Weights of a small GPT-style language model, trained from scratch on English Wikipedia: MLP 960 tanh GELU.
Each number is 500 + 25 x the weight over its row's rms, rounded and kept within 0 to 999. Layers, rows and columns count from 0. Numbers have three digits each. The size before them is the row's rms in percent of the matrix's.

# layer 3 MLP down, 192x960, rms 0.057, rows 0-191, columns 128-159
107:502507497500468527460500497465500476528516455485505485542545490515500477506489501517523504476498
103:500478512502558504514501508489497518502572462500536480509495524488497488475495489465526537502495
111:503507497498478498500497535502499525482505523499541510494453501492501546502460511500548517460498
103:501488468501478501412498484465496517479554480513494539515558457506497477477428487508508517565498
081:504456511501501503499501470539500467524471509511522519518446531514499520515521480519498483488500
094:500464512504466500548499521485501502496471494522532454498505491447499502471535534471487493499502
101:502519497502534502485497510473499491474479502526484490543502445522500478507563470463488490520498
098:504563536497530511548503548468502466505529492508536525497481512518497553527481513500510441503501
107:501510511503486481553504467517503473456479471514491505531540557491497495505495477513487490455500
103:500530505501476483467499468500500488500467519487504460463474472522501493479509485503525482551500
107:501553517497474486499497475456497511491535467479535498485529522456503477512506497493461479486495
085:503476521503454490504498411492498515517506442475476441454531534534502495516488506500502504485504
102:498493516496498458473501482458503491485454478484517466494477480460498492498485485517556489641498
104:499525506502456516544501508467502465517485492507487482483551553499501460522537520496507518490500
098:501508488497484523517499466535498493500534483505487473466545471506497521557503507508503514490497
073:505529479497498466456496460495501501453518471495501533522505464527504480481496487479480515476501
099:499469508500535478480498544483503491510474486488494518477523489510499473506511541503496456506502
104:500482492502466497530507527505500503513515458486477505524566524518498503496470495503497489468503
108:497485500504503519495502502504499473523486526521510475490531485460498509498502494514520521469503
101:504481535504453555538499501521504461498482508507506512518468491484498492516544501516517512551503
091:498517486498501522456503493483500500479509431486460534500530495471501474539492445507521485513501
101:506500470504490429453502442535503516467517544527503521495473550498502521447571497503564474510500
102:497495514501489491497499488523499506539498508502510498500544505494499508512481538495458457435500
101:498491502499456513499504487533504512516513535497521546470478504495504529491532475480418488436500
101:497477510502475500504498471474498484492499496551478571502495444522501524511479513505492541536499
099:500472487499544491456497478530500498474477530466527497496491474490501495494540489501540542588506
106:497517521504450476493499534506504475494497460488491519509471469469497512464501469496466459474503
097:504470505499525500468497577538494490553536519472480535516503472504497474462530529497470463490496
093:501502508500486422468501567504501540508516544461495530520508572486502526451538525493500512501499
098:503508498500492443480498465464500497518449514474529501470508528493501490523450518473518475500502
098:496545480500512481504502517464500484485511495497493489465470520489501537467556494493483474455504
099:498494493490482463510500488518499525477503517509474554517513529478505451496550526517492499503494
105:504457509498487507527498459501503499504486448477496458478519488471498515520534472528491488490502
102:501516484499473543523498504513500547489473525567454498514526503556504494512485512483460525487501
098:505542518498528506477497534534502474484505554505459489485502499511497499507431506504487544479500
099:497521487498473457462500456496497584491521466502534514466501482504497513477497481506461471506500
102:500520510495528472518503436472504508502514469495501477523514515498499518520508467503493486499501
097:500509470501482460532500496488503466507470534522515510518512491482501542505477516499503462494497
103:501513522497466490478502495547500515509484441495513510451493449489497516484469507485520496541497
108:502477512499512526492501513507499558484530493470523524492524477486501524512489494499513491535498
101:499537467500493508504496512471498521501505485486488523515519466523500477497515482499477546479499
099:501525489493513486482502540504498497488531557524536496495551489493502557514463472484469489505492
105:500484498502528511479502460516500504549469472437491533529508512495501494473496515482463456465498
099:502526513498499473493500579470501462494488513514508508508473485482502472466532482495526443526499
105:502483509501494521492506480504502477500523505492497515522530521494502529534477480525529499506498
102:496498486502530482523502465508501458497440520471491544487531518510500523516533497502556533497508
085:499531534502548471488500491495497505484503512544545520498464479510500524479451472480491505505505
113:502485378506505445481505544488500515435553506521498461490441437479500542515480470503501501525500
099:498513510507487502482503487490503471515522508502461461507493493500501505558536493517505529522502
084:500509541500505500446496497498498479511543435554529559462527515529497482458550495509477498547504
102:501511516498488523510501505500501487516503486478473480486470513545503506503484532484453475520498
099:499509482507473475552500493523501553516471489518517501530478521499500478492499524488544493496504
103:499500516496508490505497497480498546479545513512480480497428546496502470497533487505526510552499
102:496505489497493510508505510480504518515513458520579542474493478462499538481485481497519516532501
107:500492521499483520481501458496502497472537455465541548548436523495494505496499511460491553490497
092:501535477507527528538502524541500482476518545501485417508507510489498494516536484495538470498504
111:502426469499525519536496509507497475489513496495504459484515578515497497493519501504423490463499
106:501470544502494504540498517533498437477517518532470506506491530470498496484520482504498478486499
098:496520497503532534439499510469502504510538476509500526502507450499493507492548529513420498479500
104:501500507497479517478498492482499484509461486500469489510476514528500460508511502499515521511500
107:499499486502509528500498498487501497494538544515507475477500527497497484500467516502543524421496
074:497488487494498518502498558501496518500497467459525449500503478495501506532533506507507481559494
111:500526501499481539450500502462498537518512466471565537517525536481503498477470484506547484479500
108:499499533497500549511498507525500460531530514496467468485511472560498521501520516486450525447499
102:503498519496482509504497487476499470507470485507507490490545561486498532491509520495503494488501
104:502492464501453508460498528481501516517471447523478532498489505484499498475487513484455456497501
106:502463491501515491488503532486502507518460527510539481518484522497500502523508484492528521446501
106:499486482502495483504498509481498471477518502500495516499506472483502507465503502493498455499499
104:495515524498526520524499496481500525527489471511510549475545543502503455509479558499456535460498
094:500498532500508522535502440503502476527518474495486511537462507537500452531497537488493518513497
099:501517487504493493517503496510502489445521476446488496473494511557501507524482486510471567498502
100:496477479498466486480497519495500408527441509489481494552534483514503520512546486507483502476504
102:497450469500494512496501492511500487539484488527493522497520484547497510537549483509510531425499
099:503489501492514519535496470484499493494482520502508549482538510467504507484519512491485443497499
103:501515494495527498575500490479501489529501536496530505484503521552498540496485500520487503481499
106:499480498499514452477500482484499523507502538517459525525480469524501499490517515500458516500501
096:496494476494534436487499502498499517500462497469522439454448461515501500505482517519497515534500
097:504466476494502445487501523508498504499506480510486550508564472513499477516492535481540560487499
102:500544490500494522536501480501498489502483558477540489452509495511500529517439502503545519498497
108:500574535504475496454502484503499478475444564483476532512491485484499497523500550487467484445499
105:500489481496519533521502509531497488521477483511516468539501517535499474508530522518546556558501
105:499476533500513495533501482493497521517508523489523440481523504491501461490479543518526542484500
094:503480508497497495471500493525497528499456531457493471485458492523497527479433482547445511526499
098:499520496503487459528501571534496551493514457496512522511483533502497463484478477510481480501499
100:503537495502484525493501500525499491508487485488476500528475483537498564489511489490494516456504
090:501527486500478516509497493541501513508510521500500509526506520510500485534463455527504491514501
096:500515493496517468521495502487497510503465458495521516492485477490497496522517475496518498516499
106:502502509501504481490503448500502516479482521479524484459502487474497525486502521486516505528498
096:498533514497516497489499531534498567495545454492501475452496540486503466476494478524431504516499
102:503507514503524533470504489488503524508483540510508485512506503521498505466471509482485517543499
103:501491521499507473493504489435501549510486492506492495517513519520500498511415496511458493477497
102:502505520492459473500497536507497543511508559512500511515520479526502448524477538514489506555499
101:500539477501477488486500495447500462494490475498503505492489499478498506489528507522545514510498
057:495511524503499539479499511513497506468505495519476469474523537514504506484510487517494495540502
072:505510526505448495538503484474500488453505525516526511496502496509504539530503490483540493475500
104:502521445501521501534500485526502527484487493511489507523507498460497487478504452486487472524497
099:500458488504499491528500506480499481483515504494499523532497493520499524490523525496495528502498
101:499544503498455468431498501454497548488467520479489521488463512481498479496447493516551523508500
095:498503456498472506509500487472506461483476497458509446483488506458496482523493521524505520514501
095:500538499503503451487500517486498474525526494453474515500451490505497553493483487486500538471500
103:503486476500500460526503498479496512484457553528478504483490530508500502522502483479507500503498
059:502497514504518491416497480511497440490519476505484568522513486552497513546556503508508499511502
096:499481493500499468530501507495501506487519498518519520542457576483497509515488471501496565490499
095:502506512499497488514503504529502480518498520524469459498510510498502503524512519515476539434500
098:500495543505493528542499548459499524524501511485493542507510532489499487512503522496501472505501
101:499518484500473498484498541500500497467474521479499524481490503536502474524466523511505507469501
100:503453477495501463498501478540497526509460546504465508479479505525503451494520508482482463483498
074:501486499503491503517501495541499476499463526521485501507578526515500513511548527500490482510503
103:501483516499445481487506536486500469505481531508504511516524497539498508488477503489497471472497
100:497521528500499518503501504520502536507530488536507492456484516513501507510521476509509497559502
106:502465496504499535470499487495500539477463492529494499486510485480502431530490528488508527507501
105:500497507501465498545500464505499528520505548500484484516474490508503504506521509512500530452499
095:501499505497497482547498546477499474491480468512533483506506520485501478515444456487504474507501
131:497504548492467534509493510499497470551503496521522486536474520588502533498487550489508470503497
109:499510485499470513549501513514500523501482541485478520514440475505499525473458473499492513445503
094:503502494497511450535499473520501472478478527511454463548527557497501523504504525480520533442500
098:497523540502531522517502523482502541513519486473515525526481512455502493518491469528536511504502
106:499511477503559531498503507524501541481518518464447520473490528480500514488543467505545494493501
096:501487513499443511545499498557503508486551475502494487462516491479499472519487465504517547490502
099:497517522499546515542504452491505489502485519469501533505523549486499524480477466477492502492498
100:499486535498501484497495506513503561512521481476491454514464550485497549515535490477512531524501
088:496522480496504545548501494486502507491536502502480498502461516470500520497521472502525545545500
103:503513477494542496503495535473499517488510469508468496497470483523498517491495496505451492551498
105:501476522497530507517500476513499482491471513480490520539453500555497481519528532514469488455498
103:502514468504469495516502501503501502508431467452490494510409469507498518476493530476452456465506
102:500511467501535505458498477479500509506523512460501520504506457526499516487495457495502470407500
086:501491473496515502497496527532499515478523475441485531516478481514501486485507495511507505505499
091:498507501504486474490505483516504509484434493477495532502459503500501449459529451498488452494503
097:499474487496500487459505523470504505509497507471486479532518493504500480467522489511491484530497
101:499466507504518525575502489465501491513486503489500508471540495513500478520484543512497525449502
100:499462520502502519539501437519502497514488490480534484488514502487501475532497482514507494534501
105:501479514503495499484502504503502511502490545502454500465537492518503520531484549493521544518501
097:498463504506530503562500503522503512505499480473466519502490496452503463533547508498562517477506
102:500520482501469485489499513533499464542465515493552499506493513498501498471523484494458467482504
104:504474475501534515526502474491505502497497532502470562518480484475501496516521508505527484520504
099:499473481495482472507497537524499504476547478540519546519494537506503512494455450491500476579498
112:497518527497481538465497516478500544520507536513512490501512508470500515517491509491527512522502
104:503448494499514524520502489479497497522457484523513558511500490475503522504507451504519443475497
105:501523515496555491516499498497500508500515519488461498485493501466500514474512450477497474501499
107:499471501496483505558500471465498509467470483496468436468470506492500435482499564500466473517498
086:494550573502503533472502537514504460500520471510484501520519509497500478455483509490521513502497
107:497482514503540515505503514477501473528469516505483441481538435478500503480463528482547455472500
145:501515571499603510511498517501497446577524481549464478537517519537501507479499571493473520489498
105:499501484501450475485498486487500497487557506510489489458525461516497477520491538503431479461501
108:498502519498544499449503480496501507503497477521518487499493505490500494482411466510550517499497
101:501465491500509463490500537495500477514487507557501478515507553508500496429460463511453487492501
088:498481517500573594520501434529500470486473522507518523486551498445495513515465515506478530493502
103:506471496501462473476496530474496529513484483507575506515543549499498510500460489492479517552499
099:501534512503516491461501428507500544493492552497509504484496514499500505502542522490577428534503
096:498499504497480553478498486504502486518551543481534498516465532465501506498480489493526449481502
089:500509465502497497497504499487499496525476486503511415491469519490498484514495487501517490482500
107:500435522501499492499500464502502527496476508536491532511528469521499468514462551489482495521502
100:500495508499504482474497567555499497480517439546500456512538524469503486480514501519535545543501
098:501488502502510528561503482510502523480487502471483482501512493532504496510505479513521525442501
103:502515481500519476502506518502503525501500513506483479517534471500499478514566537474521482484501
105:499493468498476503504495485497499480509508508497467511496477506522503495518554494512468487541496
093:501500514502507504507503512499494497502494509538496506492475550489499502491515487505484480504498
106:499493499500516472497500480493500503523534508501541523525529486505496525486463514512506456511501
105:496517517502523484456499531527500452476495527490448510483518507483500509502526490492473511530502
095:504526536501505518502503474503499473498548440516527552454537461485497524511493492528485503516499
105:499499524501491569490499525522501510537482485509574502456504488454502489503550530526492507497502
084:503517422500463533559502461517501484526518520468525502504478482518498526523521518511499536500502
106:500489476503511509473501521487504494510478510482521548536484497508501486512537481502534501555503
100:502486478504520545472499496493497506476557496454545481487526478512501507531525451498514528531495
110:502540487497489479468496485475501483518520559543475475484497502506498473465450529508491426501498
103:502503496501504499491500521491498490506523549472503421474508475473496469524524491520497559474499
103:504498495499492543487496528522497502499533472478499476492474524501502478481504475497518529512495
102:499509492499532520525505501544500483523478547495485506576505501485503502505456568505513531468499
077:497525543503502555530492485465497485517465480539526515502511459507501479528490522501476545519504
088:494461549498503497478498531537498509497530508478495445507514522471500482454527456499495496522499
104:498499488501523514480501519535503493507502504495502447494487501487500538488507497516499458460499
097:495534526503503505522499494520499511481514475530532510495492504487499472494484483495581493482499
096:499466490501468508558503455528500501495522487484504498510486501480500452468518484465490418482503
103:497506488505502498476499492534502503416507472487486529482456440497499555509475499479489478459505
098:496530510503521503494503488489500500476554488531524466490518528485501517539451503493514501529500
102:498514480501506500448497501510498471485502490525542523465495446481500484525465437506499465577499
097:505523510498466532481496534455500557478515506518485450512498466472499534483516521511535476507499
098:498463504500516506547502493502502520509502437526473504524481500464498430486480490484512528510502
102:500470478501497521487499527462499516462517528512501534461538494467499475508510470484507446503504
103:498500486496504530464498520518496535487457501494493462500476547539500505503502485510523485447496
100:501514504502493534453498544489499510504554524529509488535447438549501520486502540488486565546497
108:500535525497501509526500543495502509512526511495497485513526532514500470520477511514464539437500
101:504512489503505504528498492495500523482534488488486515500461458498493486473528493503480531552497
107:500449516502509507471501481511502457505487486532472521487445425501500460497523508487484509467498
099:503513493504510454506504506478503519492492478458506463504494466483498488489494503496548503535502
096:498513503502476481498501533526501464499488511532503527564498418487501519504528470484483464501500
092:495500512500470507492500476516495519478458482505500498513527480479500505490508484509528516509499
100:500512463501502452540501487530502520513425519520480470476536464515499503482457510501429488429500
105:499472471500496513488498524528499481507543555492465525502509473501500457506507506473516517508501
091:497520517497550503508505483500508465512472563514504514492522521476502435489467505516484519437504
070:499509446494536481476499501483501517453505473503516483462498492479499511500489488487505511530499
098:498446446501486509513504477480498566479428488496476496526472469517501499489513504504459510518501